Part of a small language model's weights.
Architecture: rotary positions, no biases in attention or MLP, local attention windows.
Each number is 128 + 32 x the weight over the matrix's rms, rounded and kept within 0 to 255. Layers, rows and columns count from 0. Numbers have three digits each.

# o: layer 3 attention output (transposed), 128x128, rms 0.261, rows 22-42, columns 0-127
# v: layer 3 attention value, 128x128, rms 0.291, rows 23-42, columns 0-127
# q: layer 3 attention query, 128x128, rms 0.252, rows 32-63, columns 0-127
# k: layer 3 attention key, 128x128, rms 0.254, rows 32-63, columns 0-127
o22:162190170155099155138099167105105095117073125159095145154111135153163113092135154079129118087145123099116132167152120105103098161124094083130095094101148123143136091133076175204104138130117176145121170128168073156098093136086132111142178105133170080122138090158107117173116109145120132115149134119145138097085114088088132145147115172173106152120127147136119150118211066124103086158111
v23:124133151107090144183138158166142117173137115114152174072198085124115121154098113144046137137146084097152079158154132129137133153148140106167144095144127087103156096096109167145191160117154127139166130131175182148153099166123123137140177168169139106094159120119111113144152115153194108102153150096164181162133163133111128103068147067114126105117110154130132130141149146172157204068129
o23:135088162171120189180110149182114094122151143170183143105151094103187141126134169091143174166099164135110109124139099121093145096182149121102097159163119091108146152082142083144122083103188105141171126183129148124137084148126129095149075112163099161133115146173164152056180101109206111086212102157124123130169134094155090170088113106114172172115117154171118157113169080143121103170132
v24:115134170110159139148172167152154123055153128165104123167156116142142139128105131122102115161099166161114172147106133137100128159134165172159096129131120098164151139127087160098092142068110091107070095138136081084117097148088063122155116095189122148100119156145141118117115140150163133165147144120189133127129130126150115159183119171124126124082085141090116124099163120112133127133143
o24:178173158141171142137146174138117179064134133142107109196047158101108167159114133135128123139189176179133075139103114104099125132107096163114183139128112140136154143144129139103203141114096133195121137148113151110090142153106176138089101141127095139090116093077146112182124167142140129140119148127110159135124122105165120130197151173188130107117139137136122131100111131140096107143143
v25:137103111145133090142137141088157146123104163153127088115119144201153134073115139115118106140115111074157098124091099100169095101076144164114136142127084132156138107150117117153159084125108131190129163135118138111156171140076120119129177115137078204122079100120126148093139132107130096123110164103126164161079155088137124115144105103146138147085153183127114174070143145184143165122087
o25:082102129129103129143112114123141118175107136104105134137120138182145112076080167147162125066132144074187139155122177135097135094146066142124131142134071133085084116094119128161101114098121166092104154119057139104150105132172124144179092110156150174149125182120137070107160170144117104148167106116120187094093114082127151153233112111102132126084157128145098124126111133173143144163163
v26:221101078095195179150122086175187117121176081117172148117040100004083128145168108096088167089102180163141136159095148148146128120091180098144138154114063148090131130117150155161131126145170118132098109130120076139163138164135121115117129124147161127144139101101110100144141150131138181195129155113125111145134145118147196105141118121104133060165131126093153162129163176129142146158178
o26:157157228117148095115129130081137096074127173092126130155137099080146145160117068089106148127126147133077192161176072135090053158125137088127194132085189142118105166122197103157112143142165162114058109110124212150140097141229152156054058148142117166068139140093186185095190149138139123111111092081095148133163136159110088102131137144177105090117133116124107153175076103121173088151148
v27:092114161153039162196128102188163161137106144100166160071177099128167149164116155105122115095109142138110165105116132157147156130138119145092127135161154153112125130150143141130165131096092136104118163113087144146156107102112064103119149066152118103118145115107075143125119145108193158175138127153111081131138103115128123118116152176123093155123130117132136132140119160149143110194121
o27:140128140179128159201107107149145136140123157124108165111116098121092174139117155116093143167119145201151132120155120154163125096181164134121090123153115126154131147137113161165165142114119115117098100111094134135127162118112080170067185087121133095130167088167134160071109131115151129154144135177112095168096120131167153106111134129125080171167165091154147108203162130107115124154081
v28:169057059099091153092114108062120138151118240092151035089150155133203117150135127108165048091138115109111137120170125186149171142073142118036091103176148108095142132118122184169102073132124142207087153129123124131137134105093133097079149121128141212181126105154165113069153093124123128123151097148097105152119187077111151096151113168126161169182077143167104189070087105116121123059135
o28:135067128160158072159095076099065183104134146108104151124111163105067137120074113140136049116149116200136055103129179184154164119095072160109171149140130104132157121148233093091205061048069115131147131088113167094124161129132103169153121138130108094086131068125103124129125175105081111149044132119164174128092073133129094127121129115156179124134151146126117064107108156160092172132113
v29:139153124071055129136125113145110129168136106131138116106137088119112146178176111132133121120132132151124105106107139124106146168150146200164126132177177144121086094096075107125145152222175134153148139139158112137078073130103193122091159160151094143092135100122101069108144154076111124140118109105118082156154161096150174166156078135099161119141082185117086070082108108144126112173149
o29:178135112090105138119139131130120104133104134110141147103129137147112088122148097114100132147135167121097190111107113120099059173111127140205066100160115112126125130127140093131123130178185172158093111126107085126145155102103156144102122133190160164155123063134097089149157109094112120148146081135085083082068165128121168086129125168155127136091097098136145107123131100128114104109163
v30:073130173104123107151139103130149134138181110131137162187197139092096111109117166188139120164113162094139090102081139139105085116138128171102161103137082119101147159136117114134170088157143108129132131073107143096139117147134121132122175119173208121130136114145167143125149132146136068122101124093130135139131084154156174135156091124161128051085123130143118102102139129159120079119102
o30:084104193092124080121146150107171106090151078149133135146176150124102121106084127121129125166116109097115152145102107131137126100090157081115134128118137181105129086108159081080118101125153148121122121128111126091108125123124124064117157154117138122117126114107169168100054116110149105113160091104142096151123121168152130126156097127156109061114133121143125108102171131150126119117149
v31:121101159143122147139084164053135139145150127124096146157091129146109138115075148132157111124102149130121113135147137128120135155151114075139141167147121135146147104188146092181168146085093066133123148131127146144071104165149092126150126101137105125109137077133100138119150182189127142161152112137116116100086074153079123156157143127127081139133144084165152118138112112123111141112105
o31:115138186161138117116158091053153128113134165106121086128083164171120158108089112101137124134120136125118098184145120150085112141147146102106194172079103129125142141148100106135191095084104089152089139146104136156100146140094117134137142099076103113147193156121121175096120132175155182142103121123140170119108075130117092099226140141164156086116163119135140115110112140148131181104087
q32:152137177124128152136159128134096130087133119143162128140128116164131191073138131113114121126132104139132148123160159116125144130092143135095140080111135144109137136205100146107136091120113166188146124129150112120114135142149159165155125147144053092111146111097075156163121110094161088147149133110131172158101115187103098107093129087115105124123132087170119142135138100099163088166134
k32:120102124107110128102106118119136114087152093092090112151142167108153114124122144108104146122134135115132089101124101133109095123156098142196105118117138096124147098131138121130107136131105135141125136122125144145130166142153110120150105119116134114154109123127123109141141135095093147072101161107107106114138116114117118119173137124162123150083122171121096097093129145097147121158161
q33:151121112159122156129141124126069158069117133160122107173107161151140171124111138109147105174130097108118134136104117117097100087085149135122122062123116132052105135132152157137098102148106086164111162142102085123153175198167185169072102160102073111087095142103064167104133096115170058122147164114171171146109080161123101088137153091165129113151153113130154174093134134095165121126100
k33:095137192090146097124109152157163121129111117123103124145130102134128090123096122183080144068148136143146141132138091151157158131132095137087144183083120146112131095084156145127180129142125131126166124129098096100120131112158132140151106110131097138173107162102148150130169121148153095084118161087111140122179094131064123152135151098101123115154175154119082128106136181159102159075116
q34:140133164137108123118174123120107142124197132131075090181132126112124210099112130107083082122149093112117099093158114112091121073127092181121139056105108151116118140148134131139104112140106151183168154131114123093127127135188191163132159167123072098122117102111098154130147107111138073108115174145108193136156130135092137113154135087105147124145146164125147150153138112117161114175105
k34:140113203133159136143115162114167092163086117145096119094112088117134155105145102170078158099137211142100136171135071105135090122121125163085104128123166169114107092105144134093213127163130129108083123145107088111132157129120119156094126083135169133144095169115119145111117097159145102125171108108078163073167129126060100217152144115115132077128194109142091157129175129169088086087141
q35:139123063152105131139119112122095132117054134088068155163108204110139120105188128086168058118140114119123144190089141113118128087079140123108140143114142115083122119154142146117122113114149121117069183146094158135127148149142175112070135145073080067140158112120133174153153051173155117075099197120191082113163145097136133099109170186132162102138152149072106155070121124133127163091103
k35:098164135136171083129144161104173049112134101156170205136133089128117180122137103197124133097073144146100196119112157149130186166162112149087143147170099137113152097112110116136118110147094148128137159085140083108130100106119152133132166136121120119148104072145143104101111142159095116166164104144114130144103170093088135137124169104167124116136196160136149124126124145125146130080106
q36:114159112179132110169121199131142109153208132148109110099177118131087193108135121181129128062076151132087075080209136169082177139115088204120124150104104150170060113166113137147172182133140187149146136136102135146115109092147136171136159201142182138124160115154175093170168132149120119119111131150099150175160128139087155160112122055120125156197117087151133116111143136168150130168115
k36:186119177042123096128093190199155151090170132162066101171060177064101125133094124175077147076193138065159144134136056137134098130126129178076140128103161126092120118068114202159170137117134172148138115145092123084171160135169092166113126084108112079131094148070130162096082087190132153146080117115113099082132116111106160142180107154059186109049189176103077142170120091085145104149109
q37:165120169174143136116178144124099152131118138181136048114139106150144193111120106140107096137157086140137125105182084111144100106070095144136171091096150103159181161250085091081138128132091147134167182154143134143136175170140226152120150208178096099151112075151087159139118123075141123133090160140143227137149083185087111137131153053110072088131110079133141116132083182108163094100161
k37:109108176119153113186132155155094136127148158123136089131104103092105170117114093134115159126111134124125121133125128146134089151112191129067148159096163132200086168140133139115180175155148143134083150156134087135124128137133100171150165123104138157118120185113101064119134092141137120215130074086151156111150111112116115185116154129126156109134110141165144132087144135132122126127123
q38:172135216145182147123194145102093192126173192118183000144175041165125154124134127139071126081035071108200105030164102105131105126107101126201152055135026124141149143186056112113147138160088150116198089227155167178176175123134169158192148155219072178151072148112148166104143131121108124082088097165050221127060083157153201124168022083150064105149083136179171150190068140092113111103111
k38:155152098058121066174095103130153195076173121160157116125155150183126114077075169142140122144106126124143125120100087162140123091168158101211086082144070116136105114153092133126136151090120102135147107112154110118143114159088072089125179164163096149199109072128120062178102109124146137158098101159100092135096148183108057112203084104164156105154141143147161129104124071122122133057136
q39:093112120187093134100135090105103133123085183131150149129111182105168142137145190091087135117151100094125124154153106088084110146129126117147076112105126104123183117099100169132146098133146168091130117138133124143011111125097090134131143098089144115130151173102131184110155078108138140123113107129140099083099138127190122123110162127123188143087149078107127086246138149097085171178092
k39:060089144107190196065176158068125106108129101108136105093106182090116095160200170082112151069093122092159080160147129114184158149141174129081191161169040151106196184117129073095175084144154086119119082154137176132083101146188157120153099173115129134132115123100074127089133142129130096078084133067097166171102141046103166124023173146124155160062131195055101118207087143128133219096080
q40:103133095114081044149097152096123071105125160077154152092100105110093173093188107197148131122059159175135103153104082158096139173140146137123056130124147140158079142111193105148114155089103116114158122107110104077144126096110120107057164128188163083123152097191182116126107082173165165106156130123173119147183190131072064097142193114131143067194122161134122155097178068143125120138140
k40:183159096123089085168085143198203150124134103153100172127141046147167116102067071152142129139123134151200154094169112143084108158184039183158129141147120168153127131117076063189167130141120146093104070119173138103129111104121066092122111131130114140130095085158096071159146107171144152187091101126168148128138129147128123204216111125187127117155131096163146156046144090090070086140121
q41:145080143112106137149122142116116114140184141139109098102127076126079129118152107213121094037125134196150158077174076156123119158046101176110140101128094171151104151199183098120145153103178134087175111141137111088165167162148146151157067149170167100114095118135145097135175183133165104104114153126132187141143083150074118159109173083098130109143125126163190147138133177122160127133161
k41:153165141081117163129082102157195164106174076166086181102137124164103170129135119130109054105062118162138146054126169129092151136138122143160073105130107163129058123107117145073130147141074099125166123139161126130145126060110138093147178141062109098113092104143167097127052085084160087095105081130188114138100136136055065177204107120169102106164138057125161175073131107121114098133180
q42:200151091080135078110104111109151087174150149122088125103154078137132121093142008157105133105152122092085113118149053095141126100096112180135122155094086084117135123175141101122157161127166130118157113141110107075154113080148105120133117125086055157079104184077167079135123116195167085120091156144052108203112139142156053150115157160144136114061153163101103106155167141130190166115117
k42:133138117127088132141100095148140083090133109119084125160096135107145185116133151153098097105137132106152178083190121112114088162078034150137129124171207119109129130126050116125195111109135122136085125160181039045105204143122120080174166090146147147110129141097117170117131112076153132116115123170120060105105116097098110134112183166101111135091109057116109119129176041065085135157093
q43:126118147125183181096118163173101109076143117066165142168116109164110196120090153150114142142147118155168110133136114107101052098104104137168120088104166171145234086115105119145157089165128121142204140119181128124126135152061108152131129071125150130112067099099052119103129152107066060113093140139141108114167117106163148096133132154104130134146135122135079075153209144100138132112155
k43:155122130149132171105181103081059157105155052169131120072186153133126125152138202105155119063117100119137136126140100075183148103151152122081174140056146108100179223108099144095121074140153092139124162130125153111095134173165149051138105187083111174104084122190101180138186173109105125102103143137124167178117111099146159113061154219083096178156085165113080094156091183157094160183135
q44:143110067140074087089180092102156174110136108143110161129065115094136169182164125079138201143142126104145130136181096088102140125138139163173152090098096085100086166134128154127147113077122102113145166122108054095188138098146109150151187114130088123129201000142093103112083103143203092114156068141056151098136188122146144143123136169114084101119133095074117155110107118070148131086123
k44:077106065129134142107132090158177160151131130062121099115099087155141050087081160086073143198116104100121041149114123102114084087104098118111113152170172173166151125152166099082118056173141166099072108179175139158011156106112123137134097109124121104123140158106078095100143171152139096144085139179111142131139096155096112119189079106121137169154170138124100075125139123139129129074095
q45:099115124166129084163130090116144097056118121145082179115099131149155111124066090156108160134093043177150130106185132114081142095174176162167098166119103122203154059134110124093115117119112123101094142050081135126114118079133046131159175165122149144128160097120150112184077107129132123116150122125089057166052117089198130158114064159074143107119143060111145166141130104100164128177065
k45:142127158093179082115155113141130195122169105158088136225185075164198060177143131132129142185190120122136115187148182096155119136066157150134090119145120098078107139134119102172076118141126124113099065118113187142194130134149132118109083169104109112170144163147117153058073175121135131167061144108150180080090089171092132133112150151086074167094141094099126098150067140087113091135129
q46:127121211149072149109208112140128130128099170169101117177174113089162133078123144101169126103143074109157142148131101140206170112158111104133168061202121150079139095103150176066151121178127140115128184129134144104133146149232210142127082162090126097107096121165084121135126165078153116087203063144163160149186103143090102164085043089135097080109132154105000166125106141147149098144172
k46:080075134157104128126073104085170119195157152171164135127124104114083162178125100145126177061094089146114057187095101172206149201062171115064159175134194131115142194123157057070186136068194095089168138149109112145079127107099122107142149192137076229136064145163164123152145172086143086104117128149096184131200097132069082130134159079114137082194102151147155074127068107129201153129110
q47:197148099119122110118108113142090051124132133127104088156111129093127053117116157109113127155101145113160133139130123072130066106123081139103121137147115160156096166097169148183134160110107171124104135116126157115131133174167117078089103151138144091122091160152160147208171127115126159076120157119163149149092128185106130140088185086158089046075131101107094146177105114135161069205184
k47:174161115143121111121064141135062144140119083149134178147064113174106126121136100116164118171197119113105143132108104202126149123141107185170196021115120085122149106132133095113160115131182121178143067178143065154115096160059106117166128103149090184083147103104132141114133050039129068120160101114114095122135123135138150123136148206190171199143093137121123132128178102058073101154153
q48:085146115137117104123080104076130159158144112129090168133111159154106134117144116095164154130103123167132098147137114143148114180119102140141121186040168106119146159150155164206114041049176121092116132123237135129088113117092148191161107149127130153136086122034119173127081117092171182097152122089116157064140143196170137100162130111175144102112161101142101125159165128191161142096141
k48:174061128170127146089255147128130108148147165157149122130163153186125075101085106128123111103097124072128112142123107162144149124136222093086117109173153138110065053098096173091089217153106105106174156127172098132195148182115172087093069100111170153113109200147144078170101148199124125159132152140162119159152121073122025135140131195112125179129130143134154139093066157130137113096142
q49:093180138113096124115042121125132124116129149049152163097157149107075158147108163166166126170136105088153100156122172098075171177155117095117116128098159139152100119119121115162114136139161039147103119146095110101123104012148121174166127119069106153104084174073163132125178122144147118073119108096133151139072207184133165139180145121145163134127131146121164099129137078150093058131136
k49:209082114176079085196125117079108124116141088129148107162153143125140124100084135144152151126154077140171097137125134161148108112153110129140066111111117091088147086120099149121154112169087160075144108115057100064107053142121101154081098127149112068117165126184142132178127053062069104110134102105133133100052147095121143130108128130167111101101143163119110114186094175094082124172068
q50:164159105097135117085129141122111111145184128106138106158197085096143094138155167167097104124133085153134138117082132095190162152166131130200119143133140169121145111065117140141140194088135082109085093144177099154153169057137093140187079101114107090132120154129163151160166154125098134154104106077114086111110127131102136105139071093164145183170157174128127121077145071072122137075168
k50:154095113102112100134086121118133108125135097184132128108156139156184179094085106086122215123098102116147132116190177103051163140169112115157116081130062076198132097072082077112075178099196213074124163061145127099143139126127127111194170166068056150110165203157103119133080102118120138095106090222138093112110118068185183140187196142120147122148178085120153113094127120165165133073172
q51:131116057161081147183038114102148116143051134032140147129107120086096108115179154148106122153158089073144150098131084118079146126132074133145110156129130107098135190156144136170139203123092095077151115090081144088141128139122098170149129101158133133163180146126154107142157097110147178090167160175135091144091143134142118088150169073174126136151122108127085171149151097133068153137137
k51:086108160168120098167099159076171082131095106120120090144095090150142146105117115116174118125047128156123138232147108127153155224135168158124098119127118130179109131144149168122121117173141152150106139126134190105055092179118096065158084170121163107193176135167107133131099098151151065191137153157132126196136133180116094163228092145114086101132143178138212126081152167077126142155137
q52:109115077078062147128092102085127168104057100116189176157143089097172105115180073147127170104131146197133155133108063090145088131115100152104089110207148118121071128133094121166173172171126180166117135079115129114122221123162171096159174090165076209123127115177125113139093102140103168155184128080184093202171113097128158182130105137100091187121138142108085158166158147150066200138154
k52:097167130158105170197103145154160088084160138107066143134061139090144094173051117182139145150111172192083145117102115148118146192101119151080124144076090121180156118139133132106115160139126145095135120136130109108127145096126088119129083183162170134091102091164178110085117148116152126092129154110130153129113180090134125157110141161104134062148124082098071135139140089132085144109079
q53:165169129097123115178091066089093103099160102115033137130149149114125167062117166082121095155241130169113087110113152171126118139167064160112101090081154116157114110156151198125098086179107132145141135102158118114097121148158132140123141108156092176114171118135075127115109107068174158212136183127181125166176151100128125134136113164111169116148105100127163161160066108070160135182147
k53:109143152094153061155114124135135172106190095131129135136211127123098113147052147108118194082134110132113058140073120121163154127141120073130147091144185096131152102117132126152121142095140129084107071081094131170134080106069195107074156092072154109144104121084157125134195182086097136140068055105142123159124082141126132142119094111155071114083118082127133160068098135188151117097186
q54:132093139138113091142183145128125172118102164119147097063179083121099092138178112164106148121102139177164096093116130142073152149104125133082155180103175129126187157167089115069067152092073115089118118097129151125154102137141143147157153142121119101112130112104215120207103152109120220193050158055143226161143114098132100108093136101095090138115148144123153124133093160139154125190144
k54:166145214166136176063151141191065108114108075131112074189115115131113129129136124123141166083166086132124125144181184085138157141124142097079174154133114122131130104138143166118123132145126063069130125159164192114170097093135093138136089121158092120155120137113126158121180142135083174093165151132051136177040102210119126050123079134157128116105150134140108111189124144140148116123086
q55:145178154049114168090125087125167159136128115122133119141151139141247128119112113181125135114111094124138093185075101128114136110123123054078107122073143100137135115143154140176092157181113163170080171072116124132116108162156163129064050145118156129109162092113137162138113145123089077118150191075136148203089125108159102148105142193090147154095124087129217083092114126096131125063105
k55:068101096147107095157095152111104095109135092087107167126083151121144125065161130098032102135172144109144146148133147091074061129093101125158109126162142121140146077085127058068196124139153138096106138093126077126176076143162132158100215126108081122104130113132073144084145095111130136148186136066193140113120146137141131139084172122112101098141196138132124130099147107162108131118118
q56:117091165103175085069117143175118102118164058133158106149107137140136167080144119146094132166188128120061157120141125159130191147122169137156156107129109127159142162159135152098130182121162051192086095130137141135138105149156135129032099145132110139189126102131124112117174134171122102127042125055134106180144086156145133173164119131091142118107152170156142136135063167160111133114142
k56:114125127100155106047156119117135158183123161153094118173132094148160098100092121067140176185125114100135058168166172065187062077172203122131084152139122101089113054201152161043105129101183114152100078212080119135075097194085125155108124152074140061144182103163127123140131164097164122121092094109105197090110187167201101148111115103105163133134155116089090150031132131175105231069100
q57:103155136084168130104075153142143105110163099135094144117147094140162111176101154170093106139165104137115123133148115130122131145138151125092144118138076109136155137164132131189170149061152124127143183186155110114060136178154102123195173140202095150126045082163112210042114104126124153128139072142055110128105110150129148131132109131087127157189133137128134118110114126178189148135179
k57:117110098076126141142110119112191190120091086139099128140079164115063152077135134130104145073116183112111140137118055138111141159104086145138111131118104158106069126105109093074161156205096182142167107127117130103174172102102164122071097135127146103099149214140091104099114106114174097100110111128133119099179131078106137097121121101158121158083150137085154154151109173125101255123144
q58:108084102137116132146169104127194123046113092112100117127122159135071141140134150170129141108108047075088132157167109168186151083092104141081108146112112130149111135109119114159121088150178168108162064170108147128122086162105114134157137142115124141135129104119116175082170121152091124092114095109175136159135108143100090085160094108120172135064169133076153034122207088121024090151112
k58:080124212102176111200128155101168064132126137153168118154081072172139159120127130095129157142116144115137129067147104124152109142104156101108121123121113138119127095136104152093103100106113110122147162140103150095103152071148171133148187131148109128150159077158146099138128108147171084074117107149131112142138121186131102123095159149105136132130108148108118154149068188139107148072203
q59:120105169139197195110148062097133110131135179127128125095172100109118112127103152146161086116128138096123146140115182148160112086210128176147154134096127167119143084152097118177120126085104131139168124141180121149139210145184115183139180181161152055133172105112142150058122141228163121155144192138127166132155150069148136172147161168111073114141122126073098120181144163134134077089132
k59:131083145158136130156145149183129128153074124137075139211123088101071129111077111104149141188117176160097061125162101121128101114097131112128092100126095178114147094139154167124111101107127120109131097144122103101099179151162137136162105106170156088148168217090059155100152114088045094132157143141068104106161089091183107168100131176126101088120145179130097114139129082089118061147105
q60:169106102120213042134130132118104106088180190113129126167123105181133151142120080136105176186113110097147084165197147180136132122093178123123178137106093121141129179100125092066099126157105124159151077163146178114169131111119080102098145139150089214080097175122144098108117213152098036055131196128092167132137129199108202075122109139124070144128110143193106150192136115169148122088154
k60:072111164125127135080128185081170099193081124164166052148135111104131103146107144131114168099157114147101147132214137141212151170156092113094167097109144116064061094176085121044146129213120138120135133141099135128109146160123183112131150140126085123157139136179110138073142140117091126109126117129109134091164153220169126151141167086108153136114150132131113136150088122143169197154079
q61:136121150032148135103159096117084175085092188132183100147146158112104178120166122090137090132176115092183122123120106148142129138097138078137165146182135093152166125162046119129168072142137116109175125095156149161135180114110096102121179148144103143162081108080103108103086173103123147141145101137115101168085200166096074134200057183170090117114089138139136108185060110067080082088109
k61:144136094156100121125062141120151120124107115078138097135133112096116110075148129127146130168141150164186172074148028147128088164130124179116120131174136091147162166072141082164136167120167101122160123152086157102108113167127186114147096109126061138094046104143124153076088127047161221097136127069128084176155166065117114171131177097131150177093141181087158167168142152190094069125117
q62:054110132098184108081067157083065085106122049120154087102099143085147079133084132108138186156175133168107090116158204131120117077151176098151137078090160077126118106104095050145084133158087071125139081101131070138181133178123125109111136163130155177153124173173123113135089114136115165126151195099155120128161146097067142182162156117179130145094131137114169119132139128164125143180168
k62:151092147061108157164106106182146092145117136216110203140167122161166097170121142081165149095094154126151124117144085146154203185193114101094087185181122174133118141134167107131160164140141130161158174113136131113103099092178092099115173086073112240096087168146151099130107079118118088089157122153119118147124099108131162067137119117159157161124089115125113130078150080237105196093098
q63:148129148129163159135052151151114158112142076111136141125109092095166138098143148088158150080139176189088088148132157116138133065144150156171176188156155110194121100113129112125218159152151151099158123201142094081144120153133168099114150107195078151163121113166107110124134147112122105102130157163126133058141117179097129154234104120090088135147107112155089144164173125111093127154140
k63:162112142145129124105195133143065113093147113086114173133084185152131160116137133182086126200155137076133103074160069119074146154124099103112131081163097130092155117165130119115169109151099139147110090109124139137082099144154160131158101148109123108131142088142127159090100159196163155137109075183129161118175105094157158106121119166101215127120127155152147117109116125120142071182087
v32:148120118129065111140118179137152072138105129117148119108118130121113076123137169166135098085150141116118131123100105121085127163142099163115117139115081100094110137149151104143099112143151157114129123136106153154118166122130111167124158127117115159083101112105147138121147170145106136169111161144104156119134143088081146122124188144126143068128108176111066112145112124189116106112100
o32:174126126133130125159099237205107075136142097134109113126108132158185107108098109157079116137156105139140114136170111132053107129143082128121144138159124086138131147109194122113152129169090134126125130096131138065118147171146084095087109116139138136124122132175123131129141144149120111136139168141123135149165131066134135149142132190146084109123107119105108109125144103111124122135106
v33:152077149173132104082081079145077086138157137156140111139097123157087111125142076119185087217204146119152157089134181135116058099114163105101115102100183108090104142156133105153147116172100128151081106095116153190156123134092131120064159126144161157139173156108105125119115121092175165131126123090141105144087121131188106156103114116158178113122111138109180127097107101131190102153147
o33:165143157142112151112179154143138179149143158106113139117132102170170145132156148135061112121127152113131126111129112091105081138093096156167165075169124173086161154143081147110122080153137076160105142181167103167119133132119163216186154075140093137117059181070171108124146072142128078119114141089124181046122113192170167106197107097137105137113132108136135157150174159122062090121143
v34:144128169177154063137146124055198143134120148145094145106143124130147196142093164098109209124035157166120167056143114180156125141154069131085120171140122138122162166113104151056153108112137105110095167151112080143148083106112187135126114151159122111172184149143111102108129130120131100148189080081113085141170137112147146084165075086112127126125158120113091132144154150155084147127124
o34:076125148154111125171167041143147067096147110103131151113133153111179117121087190075154122109092161175144125181152095122181170126169145137100134206100106118092143142160172148152137111153091109117150182140085193114089112075156121118052081126145095147100186112094200139101068073145192127122092103142129125160137089157183115114156085116136149104120120097104136151135109075119209157105158
v35:139137088224090086125151140152169016173056055113118171110086099117087102124220067158150199150153096179121152190150095163144106162119134151104211177105252084160142129115121137110120056208174160126088142180134044071121100169129179177190124143164092168087165087169154140085147133177135096113188182167180052124133120130099133134088158126085133109118111134138101170172109193143141118165121
o35:039145057200131115122126140129158132076146051087196100138131108109202090211170113043067135145154179214067195153110154085122100117094128131137119206116166128149172115162138105139104187154206089071109147154193133152074076133146123111062140160172128161143063143166099170088149062095148084152132072101091167089190164143134060176095241148198073123148185169105122079061204161161090128094125
v36:160129152149131118115099138059081133213161169172185144080102104162164149154091120120136173193143081091215114140087139100113107162036121173083115124101057101119117189082123161152161081145137162171104116156055071159158096100131119178160109123110127090120110158114182080152080100154106139125164159108166096135142174117127196098131166130167088194091129089146120152186065155197136161133149
o36:167118106194079134153126194181101100160095122118123138120122085102195108074150112103126121079115176136115128188151071159088080120101120154175133147115064108067175059175160072137148131177180099160098140131082131131147109115141108109127092060157145124103079098147124150113240085077092112137111107137194181081171070138141140115056155110083107157164106129146096190120131130071138118141103
v37:176149125142178106161152180132107124112172135146112116096103135110108142185168130049112092143157105112094136143130057116141117147193135082125110135151178137137157071089152154054121129163120110198101130062120113092094235084128168105133115111107116134141110132110189142133136153109131150149116103139125115154172129138189104131100113114127128085110149132121104111151090112153123100076151
o37:092090134119148106134142101128164145073076131129090143104115124118143092155113146109122132116137164109144201099107136178111117178172115077186116091181112125100163108109123128115072116145117094145142112099137090082122142107099128147172113149154091174123125043147142103112135148070081113118159059117159108128138164057194119100153120158146101114202104091150131192143115111139111134137149
v38:153125112125137103136180149121096136109134109113142169161153109155114188093194093082170192166130151144098080115091168134111134112150112103192118119097164070113169121084173118156092052138108118188085095110145137145103122173113178133057132161058132125142170122152082187084110144096111157159147102081134111104142149057163073123182115122112170133034084140126074085131131087105161129116145
o38:120085204106108185133150119132131155115110207139137122095196168112148175189103096157120141097118082159120111076131121110065095178135148130080171159171065141131158119177109083163096171157097139089122152119093135066111167139106086143151129092185137144104056064132087112125095148157080138152171157166056150091133106127103157095097033149162055134197143136163100168147157165178070145196144
v39:190128115138136142136129163098150143120123098161150160046157096154113129095140143132114139130131085131147143121091150151128133104146126156087168111168094123111150136083113092095146146172137133143117131126152140105111120173170134088162144138108143125120115175122175064166079164127149121171135168111091155118175145094118130099159041116113125105127149156171160106102158113100092187098069
o39:094132118116067153137103119113142098105122138122106137087167155114128095130126139163134110111149062112146077113100109124121160128090174087129123133112072099113124159094125145114125097101124198126106140075091142127135129125107120136175105141188116145164148103105150075148076137113147188150162143153076115109162134100128146117060081147067160099163085176159145192105067089142165134132097
v40:091151132130108090148110117084120095099130161125121151163135117056187168083130148085120176126068135161131135087185125127124164135124100120132176154124152118153143126162148170144146165097146099149121113179112218159126204198120115163125151128174114101087124102134144145118136189153127076131097091083201144121141107104141142066100104132125133110071112117070147156093113141092147161166130
o40:131120117106124170122154164148173156163136158121145112134155108145155095160137152118146164081090156110125158148115104108154137133131133153124114153121109113046126065075037117158110111152220101107205113120177176138141118087127077107126152155134197191108114178125149143126111105097180106107116066146092078120177140126143148114092129128119103117114123144149088165143129081131133151143124
v41:161137106140128112154168128043126073174206111127119105108122167131099075127190146104071120136108103106096152056193147131150116132084168179064099168137137165151119116123116117172111151176129059144084092093115121113137162131133184058174168138092118127107083135113114120097153155131144134117179119086060050117167109116128190091102144140127189166104151110154146157094130114077221073083110
o41:141124106113162132105150136189179154102082108150120187145087217148176097142144092183148156102080165140163080177150215084114081125185189113130103174148151109097140215179118110115155136111156116146152125089155094090142087114059049157200136070101181111110150084110087141107117127118113107113152181148115214150141108133178084123104121153166080128147144084179139137039176111142116115084168
v42:081127153132125204105196138145177080143091123139120146168118134158107148086083143094102141131091123143130115181088132113167156129167165163180099125135097109167091156115127125180155113119145110072206168160108069138120122139101161105078116164127175134111107089090129149140111061116163150144075124145146153164108158156108101169107101108162141158179178144103106173167157114117115169092076
o42:131133156141133139127077174108074059179099111130161121114145127099125139123147145097154141119155167091107090161090152091192129124172132109129162145121130123143128143142145177167115166119063149151164135142133135151130065112165109114075116180114126121119136145148116136201114132140114139171088137112134116141134175166106144164126149099150160169157146187101085136153148122160141111143090